config = dict(
    n_layer=14,
    d_model=64,
    n_head=3,
    n_kv_head=3,
    head_dim=32,
    d_mlp=512,
    vocab_size=2048,
    activation='gelu',
    norm='layernorm',
    norm_place='pre',
    norm_eps=1e-05,
    positions='alibi',
    qk_norm=False,
    attn_scale=0.177,
    bias='all',
    tie_embeddings=True,
    parallel_block=False,
    init='normal',
    init_std_qkv=0.0537,
    init_std_o=0.00828,
    init_std_up=0.0537,
    init_std_down=0.00359,
    init_out_by_depth=True,
    optimizer='muon_variant',
    lr=0.00323,
    lr_mult_qkv=0.7,
    lr_mult_up=1.43,
    lr_mult_down=1.5,
    lr_head=0.0068,
    grad_clip=0.5,
    warmup_steps=200,
    schedule='wsd',
    decay_fraction=0.333,
    decay_shape='linear',
    final_lr_fraction=0.05,
    batch_tokens=[8192, 16384, 32768],
    seq_len=512,
    doc_mask=False,
    train_tokens=112500000,
    steps=6171,
    dataset='wikipedia_en',
)
Each number is 128 + 24 x the weight over the matrix's rms, rounded and kept within 0 to 255. Layers, rows and columns count from 0. Numbers have three digits each.

# up: layer 2 MLP up, 512x64, rms 0.285, rows 485-511, columns 0-63
# down: layer 2 MLP down (transposed), 512x64, rms 0.272, rows 485-511, columns 0-63
up485:142153095114153122145105130095125131160148148140139111142115143137145101128119102145152126107126133120145111147123107127101086143103184175162119103121114078141149159134155127138108170080132133
down485:122141151153114153123160118139170109141086113125174173129122109107129100113162128146099112137116164128136137112120111135155131118129102106120099127151144120095122145117136109123109126171118078
up486:104109147102143145146110133131138123128114115148146166151141104113106117105193146193097110148086143098169138126104129116149104150131121115141124159141121137131161127123081067095185132088153149
down486:123088176151095173129093143125124180111173036119121151136084144143043131142124115188123137112134085105136121149124124127147099142150152122129103170155128148045132177132088131083137137165137157
up487:124127097106115097159105132136109138168132095139117115126114118137143144126101153116107112125173132145132115109150150101183121147102157123153126134135146084064122082142139138110130147147076127
down487:121152162134123149111119118112106136143113126109132149120162113105116110131112134149122125133078117121113151132094132147096115112141130172154125136144107136138142163111123106150153134107137149
up488:126133146121128138144098114115123158130092156162117147162100162138129163143102124088124088185119124108077100143139150207083108125131139116124155160147105128169097128085106116093175160126110120
down488:124081139150105112134138125118075153164142093120120109162120148144155127111094104159118169102112174113120183136159096079143139100129139131107134093128116142139106143185093143120103125116144134
up489:117115122078178098133127127147118144144141070150172128115135171143123107129136093111138151153131147135134109141090132143139151162140119115085138175136132144132142136127152139081148106188112135
down489:122107126146114149167169129107106082108123105108103137144123144151142125178096110152126153139140108153166167117136094145153096113121117099107107155116085127173102121098084126144113147122134138
up490:138110121085132123137117126108147123128114145172111125129119125155151086124094111095174124101123113124131138126131100123149117132139112131147125153133088141139134105098177137125099130144114136
down490:163138134125153132112117129115118120099114136059157123119133148098119143154150155128127135124116120097135106132141149143116111153134164133119154132126130127123130159161112128125122103106146123
up491:170126152094116117130144147123183132124153166114121085116113100200136110109136144128147088110100140045121149130112196164117119140143161131101160153080174120152100089158120153104133128109089132
down491:107145123171158142129111103107134103120159154078112132125105090172111141097134116089106188150123129150107174177120096153135127175149076151113104135128109140150126134146096098123168099111135147
up492:140135078169139073103128124153122139210139171141143149092124130091149090115111162125114134140129101160143128142145134144114103136091153112125152117107127141139106159079108099130150138132129134
down492:097165119081153107149109132098133144084142144139096151156132168178137195135079147135111095104142152101124136133151092077165119133143112138107141108142140136092122110130112120127133170137075173
up493:117109133169129107104148156107108134111141128104112146109084127143169143107071127149141131126122131139102100127091144115096121148102107118182140185129157074136150174122167135140118161182140155
down493:120132122095093122134147083127150138160116171151148130160147128128128087130158135137138130116156119109114093085095113129142122096140150092138156115151132070120127112097147114115167153141090127
up494:093098107166138129148136148145170099202167148122080160106140175147079110123079093109141139129115122124149118126119118124107106180125146085089148148123092144119095125117115140167118144083157129
down494:106094152110144123119139174133163168146100119128109125132143122146103168139133091134092161137120181096090124121162106139155123172139146153085158081127153157069117133097153109114104125166102117
up495:097152136111101117133131163140152126103118112153144096137131136078143139134099094130147106147117118108125121110116160158105129099148163147136102137104154125084145129050130105110100112100143136
down495:123132111140125161106161103110069146131138132101112140097134125159105123117143147132126177126146136149140180119139120092138105102144055133123110129117136136144076151146105161149146127122158110
up496:109103174081132108153114151130136148140140187130141151119114098145139092136171198176114135101150100128142131137118123161118138124116133098109170120136121109081127118167128093130127116151147117
down496:114153156075117149146113127116133143154136152135124075118161121110125126111094081132068121135117128080160108132111140126161108135111148113128155168130128119151131122140177105147171138122171107
up497:179104156113162164131111175116138103096120142119135118114142124136138172141156092131133139126077132135121125135134200134099152135144151117156140155117124125161140152150124139173122145121156120
down497:102165124142101108149134104148134141151160107120104123143116146123106096105134151114130136112162144113145169121132079126156109144171114113127138125142127163135128118110133141106134136112131114
up498:126131096145145086164134137132134102084141129135089152187127124112120100166139118122136122145139143129150156161115087126133151117114145138089096133135115107150164131142115112149102098128147125
down498:131117100125122129104137131121117134123114097133173156101134119131155135126171127124102111118148149110119119126082159145096108136118154128100135133108119101125140154108124145137147161111155123
up499:156121142123118157135154104085152110149130103090134187125088140123147095112128074093106089107136145148131136082112080100148137142135139166128130106142166106124136181119157132106168145141122142
down499:092129139109125123134127104123138101157108145154101151119121107136125077136144115182138128119165130105110167148143130086137114108113111103138170149129130123140114164122113131136070147102137118
up500:109121129130133131133096121128108153135092150142092098126153142119145138139122115084127159141101084131133152157110161116164112168145127137117122122107137136117136139117150152107112133124134129
down500:155143142093134147137149135139113120126118100102157161122123094133119146139132163143135135090121143124129087101137125135144140107135094135126125122128128131109120149150147128192123131101144133
up501:130153118114112119119132132126107107129138134179120147148125128125131131123161124105159117162153088140179169126101158131128116116157116113125118120123175137100131160139107114112119128144123106
down501:118136143126140105156155140114129105169097108121144140117122110124153110144112138137123112126081163156117112137115134142142152072156139127126136151136123128134110086163125118135102137107130112
up502:146121146112129126107116117119150127162131115185109103110115123123104173080159087153120152123103121119117200137136131116168139161133116147070122152161091112157104106177127115130139087170126158
down502:109165183149093134147054131136120151184145115104141141186134076096128091139085087156133137141146140077144074169134115130149147168126131123113179122133136110103089155080145110164111125119109178
up503:128141126125142128157127147116181130147131100154110116115111126099148142129121164110151143146090117104085163145127126111095139105125151103129179107157121135123135120116107135131106135159097116
down503:135125143131127172156082147093115147078150145122132098192147130138122104130090132125154142109133111133107122154123122148056151116145129151139069125112102103156141130108122133146134132124166142
up504:170087134120122116089149113145129099176133135143131114139166142141115086115135159136092094143147104096135170132091167149145107138132119158115106155121140093114159172163114148137111120135117106
down504:170099059132149118178129138110150136090155140139138157143120137115139142064143137117133142159094132128102111142115130120106160105082116104119129154118143161088155108177130141124093116140105140
up505:103088135146209119135121176119134093143107090139065101152163166143128128121137138102186143156104122150093159146123150122139145147157154118100102144124158087113127120133121106111085084144132135
down505:141151107120140125135121107123196067107160105176088136144140143130149153126148137171120141092090095134047147119098126127160135161107125105072176114176100138122087151189125126096098131151125159
up506:145185158132134141124163153109182114146125157182111114132120146120128098126092104130138162152090093148131156135070137150137125137143122129119072121128149124130176141116136126136088141116161088
down506:177097146169179071160167148147143086107129128151163095138089118110207096127136069107169120120104131119118108130118133174125142079098098110130119118151062133148137150109172159142168102133121129
up507:137141155101164092142149150192124121144146119129109133087186158121123124110160138100086072167126175117152134133141141126103093136156170065122147080142154131072129128139149209128143127152104122
down507:126137113151128137147098123125135133133125127122124148161117166086124129144092123122152128117126095123088126161089124125055120122137172146134137139096105122181111105133121130119170135101151176
up508:132119173125134110138134098167133149139115148135118147139114166105104121117105140130095117141141150140114133129184116093115108132138126107146089141172129116166175106146105139111118140143104142
down508:154126130131099082120121157110133095126139094140107130140136127148151151144133118142145133115115115108137117105072146141154143151149133128155145124105119144121098141136135117117143140119125149
up509:147075089121147093179142170128125141132125160125151130107113106135130092131161140112149114168131140162159133131129175147096130148140156096110124136138127109101122169163093158112163079126142107
down509:115170124102111165099132114156115145115141117161142136155140143126143136135115120109126136134149127117101123140085125100088119135118160114105146126132148188113118109128085125129173134103141105
up510:142118167127098153124151181094150113117106139121164078119105150113139132142143107108065122165112128138094128105109179130074160160126101156197068151179133145087097140120157118091124118136112100
down510:148125072119135164140111106135163145146103127139094145147120147122126109135191127104118117151131119140120071157123129159134157065060114131130114157129160079125135115114153167107096129132173104
up511:156124119118114108134123161160135104156115099106137134103140164155114148134129123095107118107155168127106119158092125110120133152155114121102148123118115126119111160127152157121130168115111181
down511:122126159124130151139139110107098108122128157187142104123129120183127082126118119156123105114166102111138142113142123145148140121116099136142113119109088125158134125140132143143124125113121105